Weights of a small GPT-style language model, trained from scratch on English Wikipedia: 34.7M parameters, 458M tokens.
Each number is 500 + 50 x the weight over its row's rms, rounded and kept within 0 to 999. Layers, rows and columns count from 0. Numbers have three digits each. The size before them is the row's rms in percent of the matrix's.

# layer 9 MLP up, 512x384, rms 0.0978, rows 85-118, columns 256-319
104:476486504606388417411515494477509546562562497510605459541489560565438536545473554510435535549549438489448606552549469419511503530503473485487446506516511551503497515489475645558593510602596515
108:433457491527526550544473426489465444564428476410522571463441418596475595457437586543483464477330464497497564474483454500491534616522413454483557485527565484505442510558535544522489451498638521
091:499553488484484472535637396425536481514548545544504471424482538496507486483553489431551537524516541427448543532514478443523456478427471483553444523439445529435519552564532475502396476510506551
103:454497651491515468481562476539533447403502440487463482464466470501550469500545526492490495522526486544579557450540451494453511501501499557616520487508477480526474525539495508555359457509487596
091:554569482455467479505538506487546493537492511502537549520529599471623485512558520501484538473523502486470488499483491513567547443507531414512510553490478484581479537557560521466481466519553459
093:536534473563534517447500371465501532613512462580554469534507534456451568444548581523445527512466406537484411473526539521540532473543517520538526520511590434500497549474584530513509446563491490
092:483400544492488442502428625460455433596480438463432449558467527461525456470574479485425460516495498500439510456449476486498554621542441500516498479431477432481468516493509480544452470516503427
119:392502478439411542586564361449514453415389541466434525522516482481555454400462510429452479498528510479495441565491523514516492546485505395453517531481444543576510416476550496574518428424443526
094:491481480444602426448506448488543514401447505570468349489492493406527518561488560404482454520442510506544527461443518491479456485496468556533540473355509440480471544557495469513542606568458530
102:407552447444573545487468439459521409501476541410467434510438453567538458518419510507446573499547546439366393527481529637535459457474510548617493434555461518391428406504582543540430504534455511
092:663478425504596441552485559427556460524523401509583507463542536512398485449431437402561513445482560516411432538467480422448472579474591392374504471499499526460507452507457461593537405519468475
091:453431484499483496524501530490420539488462531440487566504557445490570541476484481455544523517524416555537585534542405401580469527508506493474548461553459463461462430529539543580558498506485486
102:562517495460558493522537520481545493514543602461463487478513539522494537462460500507490468434450541498427506452546500462466503565439511517573444449456508510535428494551556545568533628498468494
101:509492606564499593488525515522523521426575510421541496530485522509441452544450389467487530549464463515518530369506473524539525541543453545498571511441496592417439364501489521496604513517540538
101:552483464443440553490496472479526566479515440529476468510594440510529518536510605465542491477525543444382529502546549480542503414492477507409596504465478477479526514509490431515538550492530469
105:541523489434456435416479507536482480456549443566506462557475515500543381512496581425466502613538501509523519448619428469523515461548541463517463554446476521532510498464507426469428604491511423
099:462511515485632485536417461556472525525485553492432564471520518523471525419450431563447391492496460442445551441522557514483564513522458545569523473477510493515512525462531518646534501415485547
105:570553541534475436532503491479591467542429486488510473486441517510411484371504450504510509514510547482486483512518500497578479545583412547471467483478463547486441520457542494500529588483502501
114:486544506499532509521444349498505460459546503542538522477555472455430454447514546499491469498537443525572537492543580534503507553501558500650429510526458484528530458496456496446462554475388540
104:417472538446463528570488394526503442483492458450562586505575450471516510508381450522480420519406455482519494403442505461541462556449548571551509504540516511555562504479419424447481519562623485
094:509560517530447535518446411508519468549501495411556478455440395511551458435556491405486516533559519516432516536506563475448427538512541588520545520455491464506584462479485516483488538602482547
101:588436583485458527616469500463544582517496531544464482487480504442449466563520539393524445482584510593407550548497411497459515518446445522583520546598482424409516433469442461602418399528584546
097:509551456474491563441503618503529508374490445540474522567516495461469508530476531617547487518565493571529540523488491462424519488463460539572519491535566414495461386494527456463598513449502487
101:531424598529515458456438490573470522454496391473465500477485347574509433533490426518598457546461572448469542500453408477449549524561578457464472445540574600501530441488465541461567490485503474
100:380416412448515446534560535483434574358460521458516457458561464562499540465478529459541480614487548500531489465476496423491455493530503501541504469488554547456573545499447524509470453585546511
098:571510513491570512581509516452437432427482663532506574482420436488493422581502342556515394434584543496520451453478481440517527506449564421533569490528461415529511508482509449476447438564547534
100:439392395495539409435555518540413494508520582487476512453537503561556506555584472525541417556545600462473566430494463436528563466462472470450491485485460459577456460435471611515394499560442557
096:470583497516504485455577471608495498475407516511466505514536496506499494535545549480464582454446537430514515441531522503419536487471538539537446463545371512405452495458423492498544545443510462
104:481542452551519475459532623615445533615467486464554493501518521449509431511529464431535497448571454528506461483432529473578576430480544529477448578456545513540528488545433581473459522451510468
109:460485414553542564491441552525529564452505512584560469453500540456549582482424544497539465624556446531515460579516484511458547396459453566557587578512537472472439542447498455505557464504525489
097:501585512529486422476414473491411447479528570431483533551493425570478448559502449554487535468458608495550467503556378391548572452532575509403466462521534456568476505440469502567518534582527501
085:545412479494395346510480392526586485598511494400625522520525490473490494500490495483508498472467490570451539556505515585492555558489401516477466438583543436529417441524449556541508509444446529
097:580545531550421479495493465582475504535407545569512446546397523568511458481532514476440481476597427532488477451580445468507446499407498417452456539535396410523532449423533395510475502544535536
104:481521466496538492446565536467559491472542588507507406443519446392508517508534486511439453571599604511506517493516530533483555517505547572508453499464466473555584527462505505533479433481519535
# layer 9 MLP down (transposed), 512x384, rms 0.0948, rows 85-117, columns 256-319
102:520472409540472506531457520573558563427485502513523596553530522526521476519458419510489552490467488501405448387542554541494519488475614540462555493595474459437481469491525377418436510424487423
108:499478416497584464528307443479507484454452512460519483452462524575422542506516530510492493489565480479469479558509558482496483530527543425544499528543463539504551617429567535460409473508551439
093:493460464498492514549507560504449513420480457463513651479500496383569589429500558484479439467529492572460459532484519479501547470521437482470512479630614577515530418516473434545483574489484498
107:514503495417507561502439555577483452472516506555549540495482427513492433497490412470571571550518511531567501601596539481503417550520519369541521540536447487469445525507491421516464503486540501
102:465527348521451443495469491524451526487584482467514504533450527531493498524495492558472532536543431508475470398492434522529495569419478514469499459585468482526537529510497527539436503640508561
099:534568526517512490530483463478550476564394487541472489550499441500558508534604376501471517438506606465520531536483484429555606411519570465515411491507476478491513473505519595558596477522501496
100:511525510536498447502596495443517534530514511505489428448536525459477515390542458452519517488533472489547572474501435464511429487513567558572592482604537539484494562486537534545460461441524556
106:467542528350525507582565459389516552427459555519484492493527512514549492459491500438443510436474567430472524470483429482498502459500476429468548530515491435498469513438393466480635563495373460
100:449553525480459517565528504530423481419550481490614636513596371358609578535485536476518506526548552426538563496481478465477463529533498542499541524467554586488625507556495484463474443541461471
090:559577522435597550501428475564526485425522502501589544436462547500479484491565480520447524391538489493441387510503458511553453446487555471539531464448494466454570585585515438483425533525416397
096:512546391494506523417457484452451462618464487510449538453476541514514447541488529507475542446586428458440468513533492498500444570474471477467558453512565597567524555534506536528413539557469533
099:504515625479554423378465436456465418512525490417439433437533461422444416489410524469446451498536509521466547485588474515531520525526524544466546537504484575444516491549527555556552524545455567
105:520456553483470534483561527503469504509562552579512575577538461530534449569563541410511452396517494428520457600491519495541500541473494486464548678544495427486552548481530471525554553493495574
099:457483441470485646463569566491604549505524483493509498531518471494446535449536603565527497596524447433558533452418541466518498455454535571518464447545515515538478596429528577565545609531437547
097:534445431431507458567468518478520607526499422426410402451410566428498483539529554563515489529502491539528349558551518528608584525531500466527618500526489501504502532434516427481483477525485553
107:456575496509500564550486396537516422467481476538562416504484525606541500602483542528453470535529485463484545456536541445455570416461477509505522435599432463535490516544527535471581534418435468
097:584566504511528478457532437428561562499495530503548517443517523411476453493438448561560448531450506507454533496536507351475538545501526457467524500524494474528520522516442409452535423531532510
098:419454575482592475490590479592516536542414488523468471520539557541558485468575491455484456490475539477598452417500522612511528477596399497456517534484476499503502488434374436479448473627501483
107:549488458544534498468576423481381603461618566499559578432490539442370549482554446548555545504515521510518486431516499451508443496483548499512454607530594578476482513417512589573491461632515509
109:502450431457524548490488465562525424558464487530454504444413499470551436569507415479456461443543582546419470479481508490440516409496474482457507601434479451485493471601591466535426622501544525
096:526376509470476474501630515490394513530469574481441493418530492507443494488517495575496448509581489485503439493495486482521483451463516513448529459470502487450467440464444566469526503474470539
101:493451406545449447542504443443498545531515550493445479500510505472541525462401493505591489552550597435475448488551429467570510460569563517516523591629437462547519549527432544543508411603488511
100:502512578457477434442495474436648506505538504516506501526492502601658491556587459471532384489384486495513549465478398479445538507483453506545469471549404559536451546521499525453443495450467486
101:465469513480577547592449525580499562565506422522447556546519475485489484546573438522497505368448437479539532362481511471589465517478416489441500492516436555434525425472552527525495531565534493
102:459441506438510448485529481519553526590538529471580518454506507561479578519581543498459424418528553527534380474405458502537384439536583508520468551429463512523522506544443466507529511477516510
101:566499418489511493557544533493497461567433339385507518463570506419474540470549509493507474437520539452440402521613563516563485584524486532530448458514547502459527594511460522542519413469554444
100:569517427464506534529491495475423432428436555495427512434480484528491488517470383549505488508570498551409533454565579463452475445547501534507462375449601431518482423626485589479604406498513524
103:476467491514466467537515488490337469486500498483436451505485329521566518366424484387435498437417571441488478495568435533481619475495583515593505495438461552506477564499499547499439534547521493
102:473534580464516581478372539510461453444534501429498554503414506462511572644442543584553484437512533469399553511467428519518497466479450564552454467601427486480567580514549509524545564587485486
103:486471559552620501464446519481504517529488430454449395583464531487564551459523556442552537505500532476546527526435595524404527485560560591521452436511464560468473420488424412487426424472527540
097:442503518436515504492497556512469415591456536524511570455497482515437467522508462494475562559494504452451475597448533470477514503534446544467531471471626493535520498541540428509492501539553483
093:447564470531532476580513560418536559546456496505528518607434485452577491505483609507443494539471492596467436523494586460509557507532504415535547496627487542438536433485517511429570566540478546
101:448558563488469405536440406506529485480538411561452556519406532480374546501521596510519525441543436513616556514577572513489405440518579469437434461576553503504554535498603470480378541505515501
# layer 9 MLP gate, 512x384, rms 0.0915, rows 86-118, columns 256-319
102:580442493521516457583475475453501454577492477405496502492475514382485549506480532482523505561524437455534436511420477465561487567445498591489539380584519555482433552488527513495473538590516459
092:441505456511479578506508508479532462429402553451478544512549538506569430468496425451426477508479379583487477505508426547515510487510449531480553545511511440546599576476470421472586451482599457
096:480528493474572488509414593540556470401499450495492529432499372615454527508485437418453469530538523449534582472470427504479435483455523506496478510601493501477482460481595528526404490465522449
096:573442504472476492521571567487465465467343456517596537439584499418542449523544551490460495598537635545502565495493508530494566452454540533553516525567466533510538469533469459570543558450572491
102:485565571552597503489487494461474616517492598477475441496546488483467481496477496510428425497407418482494516558535496486470511479446520473622535510460542422479432474412603490516545519580457564
096:453481512499466545580476659646527469493518574382437559554432568427575474500485496584443477525470557483497465505484544481511569464570385644521534457516480529570478531585473548502498535561506426
102:445492437478579571519537522485447541487472411475567437508476503445546450480489432485536497478439503563477481542564515566507548509532542405492539513504510560491502436500455554548610490432481474
104:408395469476488456575487398506535487470473501494518526634504519511450468505521518571512481439392502463487529494525519544480466462483488550453463563489463473542492478493469499480543483540477566
097:504541523441473475446477557487575507516537367461539465602451587469494477503470526499513443445540441545504536460448452467609503400409622504462547484491509427464619507529531487490505466538414481
096:499465533432526493545547486473490563486421529451491375518536502446536507525454650531564474535498515493514540481494433531497551503496485482510471497580570614526532518537462507513560594486407588
098:448484573459543549556468492527465473460482450466605533523533525513475490566528496470448467416544509458547569444344535544412389534513491463435554537567471525526482547507579521493429462475544490
105:467462458543504529513411456471438467556456439447543505507490483432550458449512528484418578557606431492530517477447425578452516496521550477482543531490511523558579497564523512496588408464558471
106:453485425476439491548519535438529506567492519547526477542377482516602506512573525456502459590563421484512486612400488517505454500524484446526472606572458629575554501570484539436493420500525480
098:451438561464504518452445543547546495491613494523519427537553523465453460514437377477448504508486494477566585489399491516411473486476546498561502425512495406545500457470455504427470457502429530
105:510649530543475526517448484454527470483446459526463483425513446472454441494625572483509538510479431441458481451549584428571489402576533448566454584465492516529538396474501469470472539497523479
101:452422579510505434517424498471573481466499505492446569549510429480532527455457530536442557537479453530388521498482467503518437440456539371571486585600466448504500480576511500542561539471516438
097:450572541532488566516478366474573538452542462562549462573458437430516487405518513516481532549558412466465549630447549643461467533459470503440556487441542582561526519595549490522447582515542535
107:520428539557430519463428541531538546640540496527543464515516488355603501538468478514461530523462487465530479513485450519380410471490393478426507530507486483542519481550533478557542458437510484
108:485544466549513546434523576518418525509531531432482536528511496567520418503429511474457574468504545486462577532453552527538424500414531445443425475433500542506569438586546492528420553421445495
095:511512605533517483549454564492528540521541502562407502456476506461444498535467505559472463516496558433580474509469411505447523430454517456514533492543425500493493475518524558639524474522521478
103:441534514513566563431455404488543482529614545466529531587504482450579514571500561486438502439482432491532501551478520524512484555550559562486457449530472539489572422553452483461384539471488504
105:456408514435418495595461513467508549529486527505528423425505533573520505510516553450454515505436439488488561462529504558449486558488539496461446498553487505405538537456469548531470499478529419
101:528416534505549584523498499498471518400415402449431511408460481529401422528511467585517508558491540449553541575557465570470448561578497564502554489503552570367588484547555474571549476489435414
097:464486547446485562438505557523535517391424449471440472485517452468475520524575490539485497544526444452553582492507522388439489520516561560626353509568593431513507520461533504605455533552643535
096:442479437471529524511454557528457481522489561493517521502484514525435534562472484615476431539493598474545476480555479559518479502471534482543456528461508461511487469501564501602431517410668423
099:477439439531517517523423499539541505396533456462534460508498453462424523493475392498476472517444493522556507517553446505486550476503485454455501517522482475499522431456511450555437449499475438
093:528482492436374446509532568482495460485533498441575489484531660507526452561559525577479481496483451450459546492427499529485471446519464498528541484555547433509547445515580472620510528534484473
100:545491487631515492463490530529482530537446500461510480453505520559533457557460491502485475515477441414469409545445518512528597505425536522422455517483432539496538417410489512511505489448549434
116:504355581518519526443493459477458503532545467542494465534511507528561448451515440530642319509512543478532594586486491571507422529471553483517464497498558510578502398542519506483410466487526522
104:426465467428456528543506552515472499545436410519517498605469501478516505606429541486527554490583498541452429492556485484495501505512512469441450501496439566520502544494525479449474533563510575
083:496491441518558513606500431503435519513521509592531472592532466498575497542451592494497529467444513548543431499505514547495400435483594494494492471603516419503490535432575497592550436519508499
093:399408504436548518467586429502537536461485487512466426510519481473549451549503493498506472469582487538521511485492563494421472505538554464464479425447617560595470553531553546425561507436501524
109:471468578481440428597535442413499461483514507501577518430487531455486491503436559587473542456494448426465513456494485554492536539527501542542465476582516534483580533554422477562534456549460478